config.yaml
norm_eps: 1e-06
attn_scale: 0.125
tie_embeddings: true
parallel_block: false
init: "normal"
lr_head: 0.00539
batch_tokens: [131072, 262144, 393216]
seq_len: 1024
steps: 2667
Each number is 200 + 30 x the weight over its row's rms, rounded and kept within 0 to 999. Layers, rows and columns count from 0. The size before them is the row's rms in percent of the matrix's.

# up: layer 5 MLP up, 2560x640, rms 0.171, rows 458-477, columns 480-559
# down: layer 5 MLP down (transposed), 2560x640, rms 0.169, rows 458-477, columns 480-559
up458,102,245,280,240,180,203,202,201,185,222,254,171,166,210,174,176,176,221,199,192,213,212,214,200,178,190,232,204,228,142,242,154,197,187,199,214,224,196,248,152,133,215,236,183,173,204,204,223,208,193,215,210,157,160,264,243,205,198,220,211,207,229,163,193,205,160,152,218,237,166,228,228,193,198,154,212,174,246,228,166,264
down458,105,233,177,219,178,189,221,208,242,160,172,212,235,238,199,246,240,170,204,172,216,207,272,181,174,201,169,143,199,177,243,200,218,233,179,245,160,179,173,224,232,210,205,194,175,160,199,231,234,196,209,246,162,219,210,163,200,188,196,208,197,184,190,235,210,175,161,231,200,192,196,223,206,190,178,175,183,241,241,137,189
up459,095,195,226,193,200,206,212,225,228,178,172,168,202,239,163,204,232,182,207,252,157,125,180,180,219,190,165,202,165,242,198,181,189,219,235,210,169,137,203,219,176,182,169,199,198,154,191,159,142,231,181,234,219,175,199,221,190,207,196,221,214,174,190,193,232,195,203,189,167,117,248,224,200,216,219,190,214,163,185,241,220
down459,098,223,124,232,184,228,227,233,239,199,189,186,263,190,173,181,230,200,193,229,155,146,185,228,217,194,279,172,190,168,172,229,162,188,189,187,229,187,236,256,203,166,229,228,155,195,134,204,210,188,196,206,198,192,188,151,219,269,215,196,135,199,250,236,226,200,197,222,196,181,216,169,177,200,195,212,209,160,214,238,188
up460,098,237,187,180,184,206,189,199,203,234,210,186,190,257,197,184,253,169,245,133,196,261,143,225,178,250,209,187,190,178,227,211,203,176,175,222,203,186,206,256,158,216,183,191,203,221,187,207,179,237,172,200,218,227,275,107,183,140,169,204,233,167,189,169,186,190,186,208,175,183,231,181,149,212,236,239,211,177,209,150,213
down460,095,163,182,222,159,207,204,209,132,189,171,210,282,188,226,121,194,226,219,130,190,200,178,203,200,176,150,190,200,209,165,162,156,220,240,135,229,241,201,128,254,127,208,197,201,202,181,180,202,207,173,211,182,176,226,154,239,154,267,201,254,168,190,202,235,213,217,254,199,212,179,195,204,180,220,208,220,173,217,132,187
up461,097,220,168,202,170,208,91,193,173,277,184,187,186,234,175,218,224,200,186,168,216,177,199,179,200,161,188,203,186,198,193,240,174,243,174,235,200,180,202,190,187,223,220,202,226,218,204,176,208,180,218,203,172,232,170,216,206,167,150,212,209,206,181,252,181,221,164,242,212,202,185,235,188,179,204,152,212,192,141,179,214
down461,099,216,252,191,150,171,244,171,222,200,177,192,250,195,237,212,188,184,271,162,224,237,216,277,166,196,126,177,201,238,186,146,188,231,160,167,221,175,186,175,193,199,190,192,188,206,268,230,209,202,229,164,201,238,217,281,203,257,130,167,244,185,174,201,150,202,186,224,215,220,215,180,176,261,156,141,202,177,199,172,162
up462,091,145,245,182,211,194,240,233,189,199,189,176,235,209,205,207,176,211,171,216,212,162,217,207,236,195,210,227,165,230,208,180,239,212,267,200,201,253,194,213,218,223,240,216,183,175,152,192,168,188,201,171,179,175,201,235,197,227,210,180,222,246,170,195,172,227,219,161,173,204,227,212,238,157,143,218,262,265,220,216,145
down462,102,213,249,220,175,221,187,222,232,155,131,175,245,180,213,204,206,197,181,202,201,215,173,158,170,196,181,253,221,265,174,153,216,218,200,176,151,235,196,200,198,188,214,193,210,293,201,219,142,210,172,188,209,253,213,210,169,215,195,186,200,227,166,216,180,186,202,212,202,232,156,229,213,204,218,167,156,170,184,191,183
up463,095,193,136,212,233,215,176,229,193,216,224,249,214,200,200,192,198,220,191,209,184,210,191,141,179,193,191,236,169,167,169,177,201,222,189,200,195,230,227,227,199,185,205,143,199,175,213,239,188,237,248,154,223,144,176,178,181,203,218,209,180,167,171,175,232,221,221,198,245,154,161,212,205,195,211,240,217,161,201,188,121
down463,103,202,224,209,189,188,134,219,178,241,192,215,159,164,197,181,155,188,204,163,222,234,262,201,253,230,260,148,199,195,187,154,199,179,210,177,216,219,178,136,145,211,221,201,166,233,219,173,219,190,193,239,204,180,203,201,200,181,200,127,172,230,185,179,144,211,151,250,159,207,187,277,223,192,244,181,148,201,162,242,271
up464,101,189,193,176,200,214,200,216,184,211,215,104,148,207,211,124,223,191,233,185,192,204,217,177,197,184,212,215,220,183,140,213,176,203,160,221,219,238,163,189,193,209,201,174,185,212,197,176,199,203,233,145,211,195,216,192,192,220,140,198,243,187,209,110,203,108,224,160,212,152,178,198,191,202,251,184,207,193,223,194,189
down464,101,184,195,196,265,235,162,224,185,150,215,234,185,186,193,244,196,166,191,205,198,173,193,167,268,209,210,220,222,193,168,213,179,181,185,118,214,149,252,187,245,181,209,194,275,219,187,180,198,207,222,185,184,177,225,220,194,166,224,246,199,191,265,205,166,217,228,288,196,172,183,195,211,211,174,239,268,173,166,240,174
up465,097,242,166,210,154,178,212,207,198,201,214,191,282,264,168,189,221,230,180,171,252,259,222,208,164,167,225,183,185,235,156,178,230,167,199,232,197,182,215,192,193,222,212,160,222,182,198,226,209,273,141,179,226,183,219,175,240,187,167,212,200,154,201,173,246,229,177,220,230,203,185,179,219,239,201,236,171,175,205,216,198
down465,103,232,200,238,233,220,229,236,208,212,276,216,211,203,246,234,220,255,207,186,195,177,197,199,194,170,249,200,217,169,166,257,235,187,186,195,189,225,218,238,186,208,141,196,176,196,172,211,193,205,220,212,187,224,178,257,199,198,152,166,185,149,191,147,178,214,215,195,218,155,183,220,198,203,186,136,222,210,232,220,179
up466,098,184,218,216,133,196,205,143,244,197,208,189,165,155,219,231,215,234,187,119,182,215,237,214,201,193,196,217,207,210,194,201,181,174,231,198,183,254,236,205,214,219,199,194,165,218,213,204,145,208,154,180,175,186,192,225,243,209,222,198,233,237,241,238,174,205,211,185,175,208,224,183,223,215,255,243,223,218,177,206,206
down466,097,197,176,245,174,160,191,202,178,231,253,170,227,181,167,219,190,190,193,215,255,167,168,171,215,208,166,214,184,185,164,180,187,184,144,216,217,170,243,205,209,186,218,246,159,215,207,197,222,166,196,234,182,222,216,205,183,260,248,180,177,193,217,191,229,148,259,204,142,239,200,225,177,238,182,229,206,195,228,176,176
up467,103,219,194,227,197,170,235,227,144,199,206,245,196,231,214,169,209,128,206,193,189,166,222,164,191,166,209,198,197,211,231,208,178,225,231,186,187,206,218,168,196,225,215,186,143,249,255,180,220,222,203,181,182,148,217,263,180,176,131,182,127,222,238,176,202,222,194,174,265,253,144,225,168,211,223,264,199,267,194,236,173
down467,100,163,167,233,254,188,194,182,230,182,178,118,140,192,185,203,158,187,260,209,233,269,220,163,198,200,215,202,231,212,192,219,210,189,199,246,175,199,160,199,160,245,235,267,211,183,202,226,179,193,205,272,209,216,242,166,182,223,196,155,213,166,222,218,220,181,219,168,217,131,175,162,240,202,221,175,175,175,198,231,187
up468,103,245,225,193,218,232,228,192,160,219,216,190,166,225,222,237,174,232,211,186,218,193,209,181,180,212,243,212,181,204,188,176,180,150,162,184,142,201,183,174,192,235,210,218,203,131,185,188,173,189,202,160,185,262,239,166,198,227,186,234,138,184,160,228,180,170,271,174,203,223,184,241,242,190,175,226,237,229,250,204,195
down468,099,175,229,217,195,189,205,165,215,233,199,190,195,244,213,189,214,195,153,189,204,160,266,171,171,217,203,227,132,166,215,202,228,162,159,200,183,215,146,220,236,191,182,181,143,230,147,256,199,289,251,153,180,195,183,256,219,180,187,212,212,235,210,186,140,190,224,155,233,195,197,204,140,155,239,228,228,178,214,193,146
up469,099,182,246,274,228,198,170,220,220,178,178,217,188,220,244,195,183,235,269,210,160,236,156,235,224,231,253,235,234,187,175,214,198,156,211,291,124,188,224,211,222,268,213,174,241,212,225,219,214,180,195,244,142,187,244,222,228,171,164,198,234,192,201,211,232,201,168,202,231,185,195,194,154,173,182,218,212,184,210,196,184
down469,094,190,225,206,170,171,169,216,218,135,261,169,231,215,200,217,215,235,204,203,222,142,176,154,209,174,218,263,218,238,164,148,226,171,190,187,180,206,181,150,193,167,195,184,245,147,214,190,167,251,219,253,185,198,255,202,217,174,253,230,208,203,179,203,202,185,213,212,161,226,211,228,178,255,216,176,167,184,183,205,148
up470,107,172,154,170,241,252,237,180,180,217,211,208,165,161,162,274,209,182,215,205,228,158,193,261,200,213,229,196,198,197,202,198,177,205,212,245,221,176,227,205,182,225,181,218,245,207,215,164,202,221,190,236,204,220,164,186,202,218,228,223,185,235,267,237,190,198,173,210,161,184,209,153,192,184,193,142,221,267,225,191,255
down470,111,182,188,178,256,191,233,182,209,204,218,258,162,173,190,194,214,181,227,221,253,204,211,259,189,226,231,264,235,175,174,201,179,168,195,204,212,199,169,232,196,194,206,179,147,191,226,166,204,183,204,243,212,250,242,204,228,189,221,210,218,151,186,213,168,190,143,228,173,139,193,189,199,167,269,145,207,163,205,245,186
up471,101,196,198,192,238,206,215,187,226,175,219,219,196,227,250,172,162,255,182,210,150,215,197,220,230,117,228,186,197,225,172,214,264,201,246,192,170,189,175,244,203,193,192,193,203,190,200,224,175,170,165,170,235,200,201,210,202,216,212,182,190,206,191,182,220,246,213,254,234,182,261,189,206,172,230,125,233,210,219,167,190
down471,107,230,210,142,191,163,197,175,207,227,216,242,164,168,191,207,176,231,189,145,182,207,215,159,201,192,193,236,162,221,247,176,219,230,222,201,194,230,204,169,177,219,213,178,178,207,207,176,213,239,213,215,182,138,198,231,237,222,222,178,180,211,122,194,232,195,128,237,225,158,218,253,204,170,200,178,192,192,160,233,202
up472,106,187,218,193,222,207,198,167,181,172,188,245,222,162,253,220,183,199,229,219,196,192,259,126,195,158,186,197,216,220,274,242,166,180,189,237,215,218,211,244,198,185,227,152,175,219,154,169,204,189,237,173,197,219,172,162,199,170,231,230,162,185,210,216,189,171,188,253,172,163,231,172,177,227,223,186,200,235,191,143,171
down472,098,202,183,180,238,211,219,202,193,211,153,200,201,137,154,239,154,201,196,180,229,263,174,204,237,199,228,146,185,147,181,218,186,227,219,184,207,205,222,174,222,140,172,196,190,289,208,242,164,201,183,185,182,190,170,232,207,232,234,231,167,215,171,159,242,129,176,201,148,236,201,213,227,229,221,164,219,194,195,174,244
up473,099,229,177,242,212,218,225,206,249,236,188,194,150,237,227,232,177,158,216,166,230,177,212,246,241,178,222,204,187,215,173,108,149,176,267,218,174,180,193,212,183,186,205,199,224,198,241,178,191,189,211,216,192,161,199,175,160,235,219,201,174,197,236,166,206,251,187,187,140,268,166,189,179,192,250,207,249,223,200,238,214
down473,098,159,226,235,230,241,223,190,231,196,188,218,247,198,203,227,236,236,206,163,199,204,185,203,212,260,207,260,194,182,171,227,214,251,206,198,185,179,230,178,231,245,155,180,125,185,222,248,182,193,173,142,232,168,161,225,182,226,249,153,205,196,207,186,192,163,164,165,222,188,159,159,238,186,206,215,180,208,213,219,229
up474,092,170,252,165,222,220,179,201,221,221,191,226,179,209,241,177,222,151,159,223,199,244,176,231,260,220,214,157,157,183,234,187,220,196,170,205,205,170,139,226,183,169,187,212,184,225,155,173,158,189,162,195,163,249,205,179,254,232,200,177,219,199,159,197,110,172,208,180,192,227,144,213,188,203,218,177,213,161,189,184,260
down474,096,236,200,190,247,201,154,164,173,202,251,176,208,139,225,190,105,195,233,188,192,183,162,185,206,211,228,200,198,139,169,187,217,250,188,178,156,224,117,239,268,219,168,186,169,225,148,170,213,178,141,213,224,132,239,171,203,229,216,217,233,168,207,155,178,223,187,223,147,179,180,212,182,196,200,166,174,267,246,254,176
up475,091,225,239,157,160,251,162,281,168,201,181,169,174,194,188,228,225,182,179,155,192,191,211,234,257,240,240,194,182,197,192,183,162,189,194,205,241,251,195,203,194,240,208,204,203,209,193,255,203,179,224,225,229,242,222,169,130,173,188,193,180,214,231,182,155,197,201,129,207,215,232,190,237,213,269,169,167,182,185,214,204
down475,097,250,167,225,226,188,238,186,164,212,231,226,161,205,201,151,200,198,174,225,226,213,225,151,226,229,198,184,187,180,149,236,182,215,239,197,127,211,161,181,188,214,219,181,197,220,166,158,218,178,192,182,208,201,200,260,189,202,207,196,181,169,214,201,129,170,208,188,215,233,163,168,218,221,187,247,218,222,185,218,129
up476,097,210,211,203,193,229,240,189,199,183,196,188,206,209,163,204,213,182,142,193,230,194,208,203,155,187,175,203,175,198,210,198,183,216,210,212,151,136,220,191,225,185,232,169,192,158,224,195,199,191,221,150,212,178,120,242,223,236,216,262,197,232,174,175,157,246,209,220,172,191,223,235,255,183,171,185,185,173,230,184,218
down476,102,152,211,224,181,174,198,171,179,216,250,262,137,246,180,229,168,137,174,212,209,207,193,200,179,233,202,212,198,195,195,207,170,154,180,179,200,177,213,183,166,211,177,207,209,225,197,204,248,220,192,236,200,226,208,231,159,173,138,186,174,231,201,201,228,166,195,232,150,241,194,240,162,248,245,176,222,160,179,230,234
up477,105,193,212,176,212,259,198,267,233,219,177,266,202,181,171,199,257,190,229,205,218,169,184,248,250,180,212,214,248,178,171,200,172,194,213,220,133,179,150,161,172,222,208,243,199,220,170,205,204,198,205,230,209,212,190,183,220,224,224,167,185,170,157,184,239,137,189,146,124,183,233,223,263,198,186,153,197,195,150,188,215
down477,103,220,161,207,223,203,152,190,172,208,211,219,221,164,168,111,217,209,154,192,234,224,214,213,255,202,149,210,220,169,181,212,206,120,222,251,198,181,230,217,188,192,214,121,213,216,199,185,220,238,201,208,195,178,189,188,175,231,275,224,198,197,178,190,219,150,219,247,175,147,187,205,234,174,198,195,168,190,142,146,202